Weights of a small GPT-style language model, trained from scratch on English Wikipedia.
Size: 14 layers, width 96.
Training: a variant of Adam for these matrices, 103M tokens, 8456 steps.
Each number is 200 + 30 x the weight over the matrix's rms, rounded and kept within 0 to 999. Layers, rows and columns count from 0.

# layer 9 MLP down (transposed), 768x96, rms 0.121, rows 11-47, columns 0-95
202,172,201,240,231,175,228,202,206,203,204,165,203,204,215,215,205,215,207,195,214,217,204,192,235,178,261,197,160,229,233,185,169,224,200,230,167,238,172,139,187,200,186,218,154,193,209,190,188,201,242,231,231,180,221,219,232,180,207,169,150,208,190,228,153,227,189,214,257,215,183,234,185,172,239,198,193,141,191,245,219,196,156,240,243,169,208,156,253,214,239,240,211,252,221,219
206,193,215,195,204,202,229,172,222,174,236,209,233,187,214,237,225,216,212,204,122,235,237,173,170,186,235,161,192,252,201,218,218,189,198,221,241,212,206,190,164,230,194,233,224,199,216,164,152,227,217,193,214,153,201,271,190,163,263,202,160,214,164,236,225,228,159,190,171,168,228,197,255,198,260,214,204,266,201,149,212,126,208,223,206,212,190,162,210,226,207,232,175,200,156,203
234,206,211,177,213,186,197,208,185,210,230,147,202,169,172,137,196,238,194,209,206,164,231,194,183,114,185,139,196,217,204,183,198,196,202,244,229,237,245,221,170,225,181,187,199,189,217,239,176,180,171,229,216,221,195,220,179,200,231,199,185,216,229,198,213,183,226,212,193,201,166,219,193,186,212,199,159,153,209,245,174,239,152,225,208,183,206,183,196,190,187,180,282,172,149,169
118,166,134,206,183,179,192,256,236,160,191,195,221,236,159,260,212,192,177,239,244,239,188,223,182,190,204,162,246,179,153,165,227,185,244,277,119,167,191,235,201,226,193,201,155,252,214,211,234,196,230,211,181,135,155,216,218,212,195,244,222,178,169,206,215,196,195,206,180,182,245,176,223,167,211,203,178,202,171,158,171,189,160,235,184,205,213,211,220,222,154,211,190,228,178,196
244,224,174,249,139,208,287,234,171,213,194,153,141,210,207,172,200,202,249,230,226,198,196,221,219,192,211,195,226,206,175,187,178,196,179,169,179,193,200,156,209,226,209,237,201,208,246,199,238,189,208,190,198,171,163,202,197,273,239,193,206,225,183,215,217,195,222,153,154,159,171,205,176,191,220,192,224,183,178,146,160,230,162,225,153,193,203,180,181,243,219,210,226,218,210,215
222,192,248,238,205,191,227,175,176,207,233,211,179,268,185,169,216,233,239,197,160,204,193,213,241,169,203,212,178,182,240,177,143,211,173,207,214,215,235,125,280,207,208,235,145,203,219,174,206,206,169,126,197,225,195,150,212,178,134,181,162,203,236,228,235,200,157,201,174,181,177,231,206,183,215,192,213,200,210,140,196,266,192,225,193,212,218,217,221,209,223,118,211,171,204,216
181,174,193,274,155,203,175,172,198,228,214,230,243,155,227,167,193,201,220,214,239,234,212,212,171,141,241,187,194,192,194,189,172,217,215,183,185,204,224,167,172,196,142,201,202,194,192,191,214,191,217,162,222,181,223,195,227,251,179,195,227,204,204,219,190,204,188,180,188,160,253,164,203,195,222,178,169,188,205,162,157,156,161,222,260,173,173,165,272,194,156,181,205,201,232,208
236,209,165,167,168,151,182,216,181,184,229,225,216,202,214,211,190,216,257,159,233,203,149,157,240,231,195,204,164,175,206,124,221,242,227,183,206,176,263,245,218,168,165,140,264,169,163,212,204,179,204,245,193,215,199,191,202,216,215,221,159,218,240,205,225,213,214,192,190,252,192,176,269,173,216,223,207,159,209,189,173,172,197,199,218,213,198,190,230,111,178,192,161,179,222,245
241,152,229,196,213,198,183,181,195,190,203,198,190,237,164,219,178,194,206,195,203,249,217,219,231,197,225,175,188,152,212,200,161,189,221,220,178,187,172,164,173,182,185,165,245,205,183,154,216,171,176,162,182,253,211,200,187,164,163,196,183,246,267,209,195,214,184,207,211,195,168,175,153,254,119,209,207,225,227,188,178,197,125,217,205,211,134,190,182,177,268,172,208,264,233,223
240,253,245,250,216,198,222,222,257,180,262,234,184,225,194,199,158,207,194,195,290,217,187,231,250,172,167,221,233,231,216,208,183,180,218,197,215,205,220,202,206,208,212,217,233,168,200,211,214,164,179,200,190,138,186,253,179,197,209,172,165,251,188,134,270,245,216,242,197,197,251,187,191,184,215,222,254,163,237,192,182,177,208,204,148,173,241,159,237,184,196,197,199,179,215,212
206,213,192,150,223,226,212,145,228,206,204,252,176,174,160,207,206,174,189,211,151,181,145,151,172,214,203,161,200,237,261,201,201,163,242,194,179,178,199,196,192,242,230,213,171,175,131,181,160,164,237,181,173,208,193,151,266,256,286,219,191,229,190,230,187,185,170,170,204,220,179,174,194,263,241,208,220,183,197,178,204,189,194,226,114,211,258,192,184,199,269,178,231,170,171,230
271,130,173,195,166,243,194,204,246,251,142,270,201,236,198,202,170,137,178,177,188,197,172,154,254,171,167,216,233,172,213,246,188,266,247,170,263,224,190,254,200,214,247,212,178,198,203,174,207,190,218,173,262,197,269,206,172,196,195,216,181,199,209,224,207,158,186,206,213,196,218,220,237,203,188,190,232,197,181,204,162,151,196,170,164,175,183,240,184,167,244,161,238,200,247,180
144,220,249,208,217,155,146,241,227,208,241,202,201,201,191,205,219,207,203,202,158,195,191,173,279,198,224,186,194,154,204,215,199,212,123,130,180,237,201,185,188,223,213,244,200,189,190,181,204,140,189,186,194,194,176,228,161,160,230,208,211,196,192,230,219,240,172,182,227,141,187,164,171,138,142,198,225,149,191,257,194,204,200,167,174,162,211,174,212,163,243,191,198,161,164,178
178,217,202,180,224,222,166,258,149,241,208,135,146,183,227,176,177,172,237,209,152,185,194,205,232,227,184,209,254,196,154,210,235,192,184,208,176,203,190,216,209,210,229,222,174,237,208,203,213,178,160,202,169,167,157,210,206,173,184,215,184,192,191,201,157,237,206,164,209,194,167,191,212,204,184,206,173,225,220,160,203,200,186,164,228,248,244,244,198,171,205,264,220,197,177,213
209,207,175,185,211,194,206,196,216,182,199,173,205,185,198,190,191,207,203,190,202,197,196,166,160,177,199,234,206,228,187,209,247,205,213,180,206,142,131,191,78,237,167,188,203,223,235,210,152,187,248,172,198,200,139,255,250,242,142,259,205,186,240,228,187,211,216,161,202,143,207,179,172,228,191,184,285,201,158,184,196,201,209,227,168,198,211,162,238,203,143,200,238,168,220,251
200,247,215,222,214,205,272,182,195,177,194,202,180,192,190,226,208,189,165,198,244,218,250,193,155,196,217,233,236,213,166,181,224,195,209,173,137,252,173,146,196,186,203,186,158,207,222,173,230,218,195,176,223,244,161,238,274,216,156,152,242,152,219,143,213,219,183,177,154,154,206,165,201,160,257,160,182,208,227,206,159,210,174,172,200,202,164,238,183,175,187,223,271,181,217,139
243,172,213,257,206,201,337,243,167,201,229,141,124,216,194,196,193,181,194,252,173,207,178,165,174,219,173,149,205,211,183,204,167,204,164,151,182,190,189,175,218,194,165,209,219,188,216,199,261,236,230,154,239,183,157,150,181,215,249,191,177,209,193,175,201,239,211,208,174,228,233,126,163,223,233,241,242,197,216,207,188,182,204,214,177,191,218,164,199,197,208,136,204,176,232,169
216,202,192,131,252,211,176,179,189,175,177,176,220,192,193,198,188,185,217,224,224,167,228,168,245,202,148,251,165,200,200,172,218,149,183,197,222,194,178,178,208,200,150,198,174,221,228,186,188,202,175,194,218,188,223,207,226,173,208,169,164,154,205,185,175,211,227,158,170,172,219,223,190,205,196,182,161,212,207,182,214,241,270,147,186,275,117,218,152,131,231,147,187,208,231,216
196,243,216,242,215,239,217,185,175,221,181,230,148,274,216,247,194,223,155,184,209,189,272,218,208,223,145,187,188,204,226,182,172,181,153,219,214,173,217,182,207,224,277,193,191,208,233,164,218,230,235,196,213,247,199,223,240,232,170,223,139,210,152,184,169,212,227,239,198,177,163,211,147,207,265,155,208,196,213,144,258,173,246,224,160,246,192,229,173,230,195,219,207,237,235,163
225,175,249,205,231,199,224,241,199,197,175,186,200,171,201,223,189,212,190,217,186,182,217,200,182,247,199,160,241,189,204,177,177,227,184,159,171,226,191,248,209,179,230,198,162,221,253,148,185,141,186,154,185,167,176,212,172,213,161,245,198,182,198,154,179,190,183,168,126,164,264,159,183,146,175,167,152,189,195,171,226,218,201,215,206,244,182,192,161,202,204,243,185,195,248,180
207,195,257,178,211,244,222,168,205,250,165,208,218,197,186,158,219,161,235,217,144,147,167,158,163,175,197,212,187,180,199,170,210,187,178,186,147,171,220,195,224,224,190,194,200,203,209,215,174,187,232,193,152,196,261,197,229,218,219,227,185,185,208,204,207,198,201,271,273,235,209,185,238,220,215,192,227,239,195,229,243,192,216,212,176,132,249,212,171,196,185,163,247,241,196,221
165,207,172,170,195,161,207,214,209,206,189,142,190,177,209,157,183,209,232,173,182,207,202,227,195,158,203,225,212,194,182,168,187,214,229,226,217,207,201,187,186,201,205,271,174,205,216,156,180,191,168,181,207,178,261,230,246,217,216,140,242,170,196,207,201,213,149,256,225,213,262,154,229,204,143,157,198,252,144,192,226,203,197,199,209,182,163,226,184,242,247,136,223,159,212,175
200,206,172,218,191,170,254,206,197,217,223,126,209,182,152,198,147,192,185,275,174,238,171,204,180,200,219,190,195,250,238,185,221,185,221,161,253,183,209,205,208,232,191,233,197,220,219,160,198,234,197,183,205,204,193,206,183,245,162,209,140,200,272,199,227,192,213,238,170,206,188,137,202,145,216,202,219,212,207,182,245,200,176,248,177,202,157,229,182,183,188,158,242,182,192,210
202,215,161,171,173,180,200,204,226,235,192,218,160,137,182,212,221,213,188,182,195,245,188,182,172,172,230,199,229,145,234,141,191,189,177,221,184,175,205,192,236,248,175,178,198,259,199,165,131,204,218,153,192,267,174,242,263,228,209,212,240,150,210,171,265,229,166,198,194,197,200,203,227,230,189,236,204,182,224,244,221,239,208,232,203,256,188,171,95,189,212,193,214,155,267,247
178,245,158,201,223,195,194,205,206,245,206,220,189,193,245,255,183,177,184,158,212,231,225,185,198,188,160,231,221,141,172,189,281,275,246,172,188,255,207,187,191,217,174,173,177,229,234,243,242,176,220,223,243,202,204,194,190,230,189,221,168,184,194,193,235,187,204,211,200,217,128,173,159,247,198,171,251,167,195,234,194,203,183,176,235,278,195,234,201,190,180,191,199,153,218,177
190,214,245,205,230,154,150,161,168,213,203,215,229,218,156,260,192,167,194,145,213,157,230,189,247,225,215,220,213,200,129,145,237,189,259,165,226,183,175,166,198,143,319,217,232,216,237,181,236,214,230,199,179,226,189,155,206,203,222,248,173,193,147,178,163,183,214,260,196,161,194,192,234,199,207,248,202,199,200,160,246,197,200,224,207,222,203,193,231,211,183,169,148,192,179,261
214,201,194,205,224,171,277,215,276,176,184,183,221,199,216,195,159,211,199,219,234,234,186,209,186,204,188,222,206,206,162,220,165,212,166,208,202,241,197,187,211,189,210,173,213,181,216,184,211,159,216,213,231,205,184,231,195,207,218,221,208,222,211,213,146,201,205,200,262,154,181,203,189,193,179,178,198,228,161,224,228,168,221,145,172,137,205,246,213,174,208,220,156,270,219,232
244,205,180,118,221,181,229,216,250,203,140,171,218,207,229,181,179,202,211,171,222,191,155,216,213,225,198,203,187,204,149,243,216,202,214,214,210,216,203,195,185,238,179,141,196,176,160,181,179,209,149,149,168,181,220,189,203,223,170,198,233,210,240,244,181,223,213,179,252,230,196,237,214,211,200,218,225,217,180,238,212,206,209,199,195,215,231,188,197,217,227,223,162,172,195,213
142,165,169,205,191,213,249,210,160,135,191,226,201,180,166,180,193,190,137,143,197,195,187,207,208,257,210,149,222,211,188,253,213,203,204,200,207,157,201,183,240,184,179,149,182,171,232,145,208,215,187,196,136,239,212,212,198,241,249,224,212,144,233,211,196,206,187,205,191,234,181,162,183,168,163,174,238,173,209,201,176,227,184,173,198,255,206,196,219,204,173,234,197,175,139,238
217,221,214,222,166,248,191,129,195,187,207,206,173,272,200,222,192,175,219,206,239,216,198,175,194,211,200,177,203,237,162,218,237,198,150,237,173,241,183,247,270,179,147,151,122,196,194,184,222,198,196,169,208,193,178,194,191,145,221,165,171,186,271,255,212,213,214,209,165,234,235,175,219,184,186,155,191,212,165,128,167,174,219,160,177,175,252,225,168,202,263,159,205,202,204,217
190,171,246,197,206,201,274,231,244,179,242,150,159,143,222,236,166,178,207,232,185,169,219,152,252,207,194,213,188,183,211,179,161,212,252,224,224,204,181,236,187,230,188,238,186,237,237,155,219,141,192,259,219,152,159,235,177,230,210,183,203,161,251,252,152,203,191,150,163,179,138,152,189,202,199,148,198,190,245,202,213,182,195,170,246,207,184,198,159,203,222,223,248,217,197,158
184,229,224,173,203,192,172,188,225,177,169,194,241,201,220,268,174,208,193,196,256,193,198,198,126,178,161,230,229,218,241,288,143,204,202,207,221,193,235,184,208,245,232,214,187,189,199,197,199,239,152,203,216,212,220,232,202,173,182,171,222,237,198,171,139,173,194,210,206,156,211,223,196,214,192,183,224,236,179,264,176,230,198,195,230,219,213,209,164,187,166,225,176,158,225,175
188,198,222,192,150,197,186,224,199,234,226,150,201,197,229,164,217,222,225,216,203,267,195,201,153,176,198,195,207,168,139,198,187,179,235,168,224,212,182,240,177,264,193,191,206,240,199,203,227,191,204,130,156,197,175,196,238,136,173,244,151,190,194,218,165,178,192,228,191,168,176,186,222,232,171,156,155,207,185,215,215,190,211,287,228,197,218,145,206,189,190,135,170,143,193,197
212,210,205,180,210,225,216,198,228,183,185,191,198,191,176,264,245,227,185,184,201,202,167,239,198,182,186,258,218,260,208,171,180,163,186,214,203,211,197,199,273,208,130,226,192,195,210,212,200,173,215,184,175,222,219,175,193,265,202,186,173,245,175,148,179,167,149,254,147,158,152,143,149,227,184,212,176,225,168,195,217,206,207,218,218,227,185,253,152,176,191,230,200,167,152,275
219,217,218,248,197,199,166,208,164,210,180,189,202,241,244,177,234,233,190,192,182,212,159,216,203,136,219,264,237,181,177,206,227,180,204,227,219,291,199,217,206,185,171,188,213,199,224,209,205,203,112,188,219,229,221,173,214,169,177,174,161,187,193,167,254,205,215,180,192,214,258,188,192,157,225,284,180,169,172,187,179,210,159,214,190,252,218,200,219,144,243,187,157,205,182,161
131,236,177,325,155,217,148,243,180,181,194,138,224,225,254,165,193,200,270,159,235,233,229,216,196,215,187,195,231,169,193,131,257,215,240,164,190,218,242,187,243,161,234,176,191,246,209,207,142,176,188,248,230,197,200,164,242,150,153,221,186,162,211,221,192,158,194,244,198,205,239,189,201,182,194,196,213,221,217,162,222,205,153,221,234,272,184,174,240,201,208,197,218,198,223,156
226,139,214,183,204,229,285,225,189,243,190,187,170,155,220,218,157,198,217,198,186,202,199,200,225,261,197,230,188,231,185,156,171,196,220,174,167,171,194,178,201,176,236,209,158,227,240,199,226,200,203,195,223,202,163,200,181,158,186,174,205,193,153,225,189,211,162,217,141,183,206,197,205,167,215,204,178,209,198,205,182,180,252,184,200,242,178,206,198,193,200,180,224,204,195,198
# layer 9 MLP up, 768x96, rms 0.127, rows 12-47, columns 0-95
205,197,174,232,222,169,241,242,235,156,224,198,154,221,136,197,232,232,195,259,211,215,191,235,209,174,165,194,191,223,271,168,244,189,222,196,258,165,205,181,217,179,188,170,208,188,236,145,259,235,185,184,245,195,175,233,245,199,216,159,209,213,180,198,153,167,244,223,240,194,190,217,246,200,201,208,215,196,214,183,221,208,205,200,237,187,250,232,209,263,219,228,184,211,206,178
212,186,180,162,183,165,244,182,167,192,219,194,193,170,189,191,252,190,191,161,163,183,151,166,185,218,201,188,237,177,214,183,189,196,182,226,186,218,247,200,235,252,204,175,190,179,247,221,217,241,182,211,216,216,175,192,162,145,201,189,228,270,212,250,229,201,234,148,182,188,195,223,229,200,190,186,201,206,184,201,260,256,219,187,241,183,185,203,220,246,206,199,220,235,149,201
190,215,199,198,169,228,198,197,188,248,201,224,183,152,220,219,266,160,171,162,196,231,185,205,195,228,173,165,183,193,186,191,212,191,139,213,195,193,157,230,202,185,161,192,220,137,241,223,287,205,181,197,209,212,175,226,202,175,226,101,219,194,202,180,195,220,258,164,217,179,208,233,266,209,210,185,150,218,233,203,209,228,208,150,183,145,231,148,223,224,241,180,212,226,202,146
180,260,198,214,193,153,215,171,193,191,180,246,177,228,203,210,188,239,197,243,157,199,204,241,257,184,218,165,231,192,202,228,210,236,238,195,240,224,245,170,212,209,213,203,194,162,242,194,209,203,243,177,157,194,222,172,223,219,224,232,195,175,186,170,217,231,185,172,146,192,192,213,147,226,203,203,212,255,199,233,213,199,240,178,213,159,199,195,196,243,169,203,156,226,236,195
228,270,179,215,222,231,223,172,205,161,275,231,248,164,133,155,259,172,208,230,202,182,215,156,220,182,163,216,197,183,254,228,179,203,176,242,150,178,191,187,170,213,220,191,219,165,259,201,210,253,249,180,226,211,167,181,132,184,283,193,215,169,218,200,189,181,191,172,234,140,171,196,193,226,224,210,173,236,195,145,185,203,196,155,102,179,250,196,176,171,240,204,220,225,181,173
200,191,143,258,218,244,192,181,217,183,218,202,256,197,165,159,153,148,183,173,166,204,230,234,235,181,223,129,176,227,213,171,201,124,215,192,170,180,216,192,174,208,198,162,196,205,220,190,193,142,225,203,223,224,223,225,161,198,224,183,216,229,149,204,186,182,186,183,207,187,208,183,195,175,204,192,176,182,150,235,228,175,197,203,183,217,207,211,148,187,204,166,145,256,179,197
198,229,170,219,200,213,199,194,231,177,248,247,163,235,158,141,195,249,166,201,193,163,188,175,177,179,179,211,206,220,207,234,168,192,199,239,215,281,224,222,197,198,213,145,195,137,168,234,190,251,203,201,177,219,161,188,163,227,250,226,210,184,194,230,186,226,221,190,172,162,152,227,222,223,229,220,214,257,193,278,182,140,227,151,262,228,204,178,172,165,177,237,210,244,215,210
218,172,216,186,182,262,220,223,195,225,247,196,181,216,191,111,219,166,173,238,161,227,178,175,237,241,219,211,210,201,222,169,184,174,232,240,213,172,154,230,198,202,177,200,207,200,235,236,244,183,237,188,139,210,204,172,215,228,210,211,211,192,210,258,236,208,218,198,225,152,244,200,247,219,200,199,225,242,210,249,191,242,192,218,215,194,182,145,176,252,200,222,217,269,200,170
207,192,185,255,198,223,224,189,213,170,143,208,181,225,231,189,174,201,193,232,215,174,152,216,242,235,110,208,248,200,181,204,190,233,175,213,115,170,173,209,186,163,231,216,187,193,238,183,197,199,246,221,163,181,275,252,129,212,259,193,188,200,198,160,211,202,239,203,246,171,166,197,183,151,167,191,200,156,193,169,189,232,182,145,221,207,197,215,178,185,210,193,172,239,198,206
170,196,154,212,109,250,198,219,215,257,184,220,177,231,193,199,187,167,172,192,121,155,172,197,157,206,204,204,173,142,203,198,189,165,198,262,181,220,158,226,213,225,232,134,186,215,237,164,243,240,209,200,224,227,192,215,162,237,204,132,182,174,187,243,236,181,200,177,218,225,205,180,243,173,146,155,222,152,143,170,183,183,188,209,171,220,184,181,189,235,203,195,136,248,245,193
85,211,192,189,212,176,153,210,174,235,212,225,234,247,217,194,188,229,215,175,166,233,179,202,189,250,201,191,187,163,247,204,260,273,224,211,175,161,196,240,192,229,273,183,239,157,183,254,130,169,238,205,208,202,212,181,227,250,225,212,184,250,219,188,181,206,218,185,214,176,227,221,217,171,197,240,220,207,216,174,203,184,173,204,224,210,175,197,188,237,215,183,151,247,234,175
145,213,130,211,222,175,175,209,174,224,167,254,196,201,191,174,249,166,219,166,225,242,190,197,226,192,208,187,215,189,198,200,186,240,248,182,128,190,204,155,180,227,190,239,181,166,169,185,178,138,244,201,222,196,210,236,183,216,191,229,211,218,187,249,177,168,297,206,244,213,175,198,178,235,177,192,177,207,189,214,215,194,224,177,161,215,150,162,172,200,232,200,218,247,166,130
200,185,189,238,237,269,228,202,255,130,221,209,191,179,217,194,186,186,168,207,236,171,195,209,216,217,205,213,190,160,221,153,195,199,214,213,171,183,159,228,156,199,194,194,198,130,169,163,188,175,216,202,230,181,243,242,178,212,224,177,192,223,220,202,199,188,217,213,251,190,185,164,200,210,216,263,173,183,126,209,207,188,210,190,174,212,139,182,228,197,209,239,198,224,223,166
174,177,171,238,165,220,196,167,229,255,203,234,248,224,165,220,233,231,169,184,234,192,182,139,240,207,190,176,175,204,266,214,222,184,230,265,202,228,183,224,222,187,177,206,196,180,171,204,264,253,207,192,232,233,199,160,218,221,198,156,183,243,123,213,192,142,196,243,233,187,168,183,179,194,189,199,193,214,192,300,204,241,202,239,191,215,196,183,280,205,271,198,212,180,189,169
200,234,179,194,133,117,181,184,232,226,166,223,179,195,169,213,214,199,118,198,221,230,193,210,192,198,143,222,258,221,178,154,171,134,213,176,164,180,185,184,184,211,181,175,167,178,260,233,235,244,174,204,217,220,206,197,214,213,184,184,198,191,213,175,203,233,220,247,200,179,191,177,183,140,164,268,161,181,167,249,170,215,239,146,182,198,206,145,140,177,265,216,174,224,228,184
175,266,208,209,118,168,249,208,220,118,164,210,208,145,219,191,169,172,164,206,163,173,149,225,195,219,178,169,270,190,215,223,225,129,149,237,203,206,232,216,169,197,210,151,206,174,179,182,218,160,251,157,165,204,191,197,170,197,226,167,208,173,187,244,181,181,179,191,203,188,222,212,185,209,202,205,240,162,240,267,142,219,185,217,205,232,246,217,233,208,198,205,169,164,220,130
216,216,220,164,149,174,201,228,141,184,195,223,259,218,168,263,195,194,167,191,194,204,179,249,219,226,210,158,174,226,197,178,160,171,277,229,155,186,234,206,216,213,162,220,223,200,240,189,186,163,170,223,172,164,237,221,213,179,227,143,265,253,206,272,185,194,214,213,195,208,170,197,229,210,174,201,251,258,220,199,241,241,234,199,208,206,160,203,200,199,170,220,189,247,181,150
191,179,258,161,136,278,213,208,161,206,228,254,197,227,177,201,221,195,223,191,211,209,157,198,156,207,194,228,235,191,253,142,207,219,208,241,171,193,213,255,190,176,186,168,169,189,180,229,162,203,190,245,206,193,202,257,191,211,217,215,234,221,201,173,187,162,171,208,241,134,198,217,217,213,200,188,177,215,147,177,255,134,185,185,228,146,161,245,222,227,176,200,165,163,171,199
191,182,188,180,146,148,218,178,163,147,168,227,221,238,176,210,210,202,141,183,210,223,165,154,211,159,210,176,193,167,212,157,159,150,222,204,245,241,180,183,190,245,203,200,188,205,273,197,223,238,242,220,196,202,166,187,165,192,198,157,215,202,179,203,188,202,183,240,210,184,148,194,236,175,208,194,183,219,164,193,215,188,239,196,177,208,212,193,184,217,268,211,189,197,178,130
257,196,162,168,185,142,199,256,215,221,223,238,185,149,169,234,184,225,176,197,193,162,207,228,175,235,173,191,220,197,164,219,187,162,266,199,208,219,223,223,186,158,186,227,179,221,194,183,217,171,213,228,162,205,222,244,219,170,159,215,243,188,196,215,228,230,262,252,224,186,193,184,177,169,164,190,222,221,185,184,179,163,238,167,173,199,221,193,193,245,160,223,170,206,199,190
212,209,167,205,223,142,210,254,200,165,214,218,212,219,194,193,202,212,188,221,171,249,192,208,184,190,199,190,161,207,183,236,222,190,198,271,202,199,246,222,203,244,222,195,201,215,194,166,281,202,253,191,141,232,179,185,227,210,237,222,244,150,207,243,193,219,213,202,151,201,213,219,218,199,213,177,215,219,195,203,239,192,214,147,164,186,204,241,205,296,226,190,193,200,224,182
203,246,190,245,163,212,249,267,209,215,274,191,197,218,185,206,290,188,176,161,170,202,194,173,236,202,195,228,205,208,209,280,236,230,220,219,219,210,166,200,202,227,194,211,231,200,261,168,156,175,243,202,205,204,203,184,194,248,244,211,198,173,174,193,155,230,260,258,227,190,185,182,195,149,200,261,225,208,199,229,257,192,186,164,139,189,208,230,212,205,189,207,178,168,245,181
153,192,228,169,163,214,208,220,187,210,185,235,174,173,176,191,218,150,199,176,211,191,147,186,178,179,206,204,215,162,217,181,113,211,178,252,141,230,194,240,188,194,259,177,187,205,197,198,220,170,229,197,243,237,166,237,184,206,205,262,227,200,181,226,257,176,163,149,259,178,224,232,201,196,165,255,192,159,160,183,195,279,186,114,200,202,171,253,150,215,144,238,192,201,209,183
168,181,226,183,222,194,171,266,215,196,187,221,166,237,168,138,205,220,178,198,212,142,179,197,200,208,188,220,191,229,222,182,191,195,194,238,173,211,260,210,186,153,231,201,267,169,211,208,165,169,158,143,199,205,184,187,203,177,183,229,226,182,179,185,193,204,212,234,199,167,219,231,195,175,137,206,229,153,177,163,181,266,231,184,259,159,195,202,229,201,149,224,179,167,192,141
213,196,214,192,243,168,283,205,229,230,190,228,246,199,198,204,246,188,162,223,148,232,153,219,176,226,230,157,197,183,234,211,210,238,202,255,195,229,193,171,167,157,234,148,219,220,222,158,200,165,233,184,186,177,164,271,168,256,191,195,204,247,190,223,144,153,180,155,243,222,235,213,149,203,180,226,194,220,201,185,161,196,248,191,223,203,216,240,215,177,189,193,218,239,213,123
141,225,198,217,155,167,193,173,178,214,232,190,165,238,171,210,230,236,184,169,195,200,189,200,232,249,146,195,208,133,202,213,233,156,195,255,186,195,162,239,253,213,251,224,180,184,204,181,229,208,217,190,171,244,168,197,207,218,216,216,201,192,193,163,177,223,197,179,145,220,204,219,221,178,187,186,167,184,221,214,160,241,187,211,202,196,199,154,186,224,204,191,168,235,178,207
182,208,196,229,191,207,248,176,173,204,231,192,162,167,180,165,204,210,217,197,195,237,204,192,158,194,189,237,192,182,228,195,215,249,200,211,190,208,236,194,173,200,205,230,235,170,206,199,264,245,203,205,251,258,255,217,199,233,260,170,186,157,209,194,168,155,277,211,188,165,219,189,142,207,228,179,221,186,156,192,203,197,207,205,221,201,226,237,201,230,199,193,206,205,231,223
185,207,195,176,230,243,236,185,175,154,226,214,215,236,209,201,176,207,203,180,149,225,223,174,160,242,227,225,197,208,249,177,182,184,181,229,157,178,192,178,211,165,222,253,207,141,207,199,210,169,241,196,197,173,162,187,211,184,258,218,191,156,184,231,206,173,186,206,234,195,174,179,167,240,209,223,192,178,184,195,189,188,255,204,157,171,214,161,160,195,183,222,173,200,270,131
267,253,205,217,224,159,162,191,186,194,146,214,137,178,149,189,257,185,192,145,183,191,173,185,210,175,215,165,215,220,212,199,173,165,171,168,143,157,202,210,209,262,158,211,200,205,181,209,245,216,196,175,168,224,250,208,202,224,212,204,245,204,181,260,137,199,184,204,216,197,201,252,143,161,262,174,219,196,233,197,218,223,236,156,229,196,125,199,220,282,212,181,167,226,210,161
218,242,182,186,210,191,229,203,200,208,215,194,172,163,219,268,191,215,187,209,196,240,201,155,181,223,189,186,257,199,263,205,187,223,214,181,194,214,246,237,244,213,208,177,215,180,155,232,167,195,185,197,192,204,226,178,230,264,192,147,204,174,177,159,225,170,240,241,216,201,222,205,153,219,170,203,200,201,178,194,240,205,270,195,248,234,174,97,163,224,239,233,155,238,201,198
169,225,172,175,165,202,194,186,137,238,187,205,197,162,183,168,246,169,177,230,213,208,173,169,161,187,168,237,216,225,203,243,208,182,224,203,195,205,200,156,197,204,193,240,174,211,189,203,158,214,179,212,190,163,213,189,158,204,150,197,232,183,175,188,194,209,261,165,210,188,204,218,162,171,160,182,150,220,189,234,200,213,296,216,204,159,217,203,216,193,257,203,188,163,179,244
168,204,213,186,254,210,164,177,191,186,206,199,215,154,193,184,178,217,251,213,199,142,153,89,155,230,187,175,182,220,245,199,231,214,211,198,194,231,230,182,184,172,228,203,232,203,183,183,193,222,191,199,221,235,194,218,160,185,190,164,235,222,239,193,216,154,211,205,178,107,163,227,175,222,191,179,188,258,246,196,236,226,197,154,171,202,224,159,212,150,173,223,174,241,252,189
140,175,193,197,186,182,191,235,200,248,228,217,239,245,163,208,229,180,206,226,190,125,199,232,202,246,222,159,219,234,222,171,211,162,211,186,254,170,267,159,182,238,173,237,221,217,200,175,190,259,204,204,217,236,188,191,193,240,203,227,206,218,208,233,226,174,204,170,228,197,234,196,189,234,200,209,191,208,174,217,181,263,236,166,204,208,204,181,142,256,253,191,109,222,223,178
176,186,192,194,215,181,147,189,192,252,208,221,259,252,195,171,218,236,160,216,203,128,199,228,201,220,153,248,204,231,217,222,127,163,186,184,195,195,204,224,218,229,198,193,210,170,172,215,195,155,180,212,262,268,245,209,221,208,194,222,211,198,127,204,162,195,184,188,190,178,220,208,218,196,233,155,214,201,153,258,241,227,198,156,252,205,187,200,203,264,211,195,160,224,254,212
200,275,126,180,154,176,218,152,109,204,211,216,235,160,146,156,229,196,181,159,250,235,180,189,224,254,158,146,217,243,316,171,208,212,213,225,166,180,213,188,222,194,252,167,198,214,247,170,152,188,190,239,177,241,188,171,219,202,180,198,208,140,211,166,164,166,207,230,193,91,205,211,163,164,210,213,164,197,166,241,178,196,121,185,230,229,222,161,254,204,219,248,167,220,200,175
186,215,197,168,243,215,197,194,231,196,228,181,169,209,183,180,180,196,205,225,175,212,194,174,199,213,197,200,188,206,205,179,192,171,197,210,183,216,201,218,214,183,202,218,211,212,205,208,184,276,253,188,165,246,180,183,239,211,212,212,181,189,205,203,226,188,207,199,193,135,160,189,215,183,224,265,204,238,222,266,237,183,229,177,218,187,196,168,199,233,236,176,199,224,187,182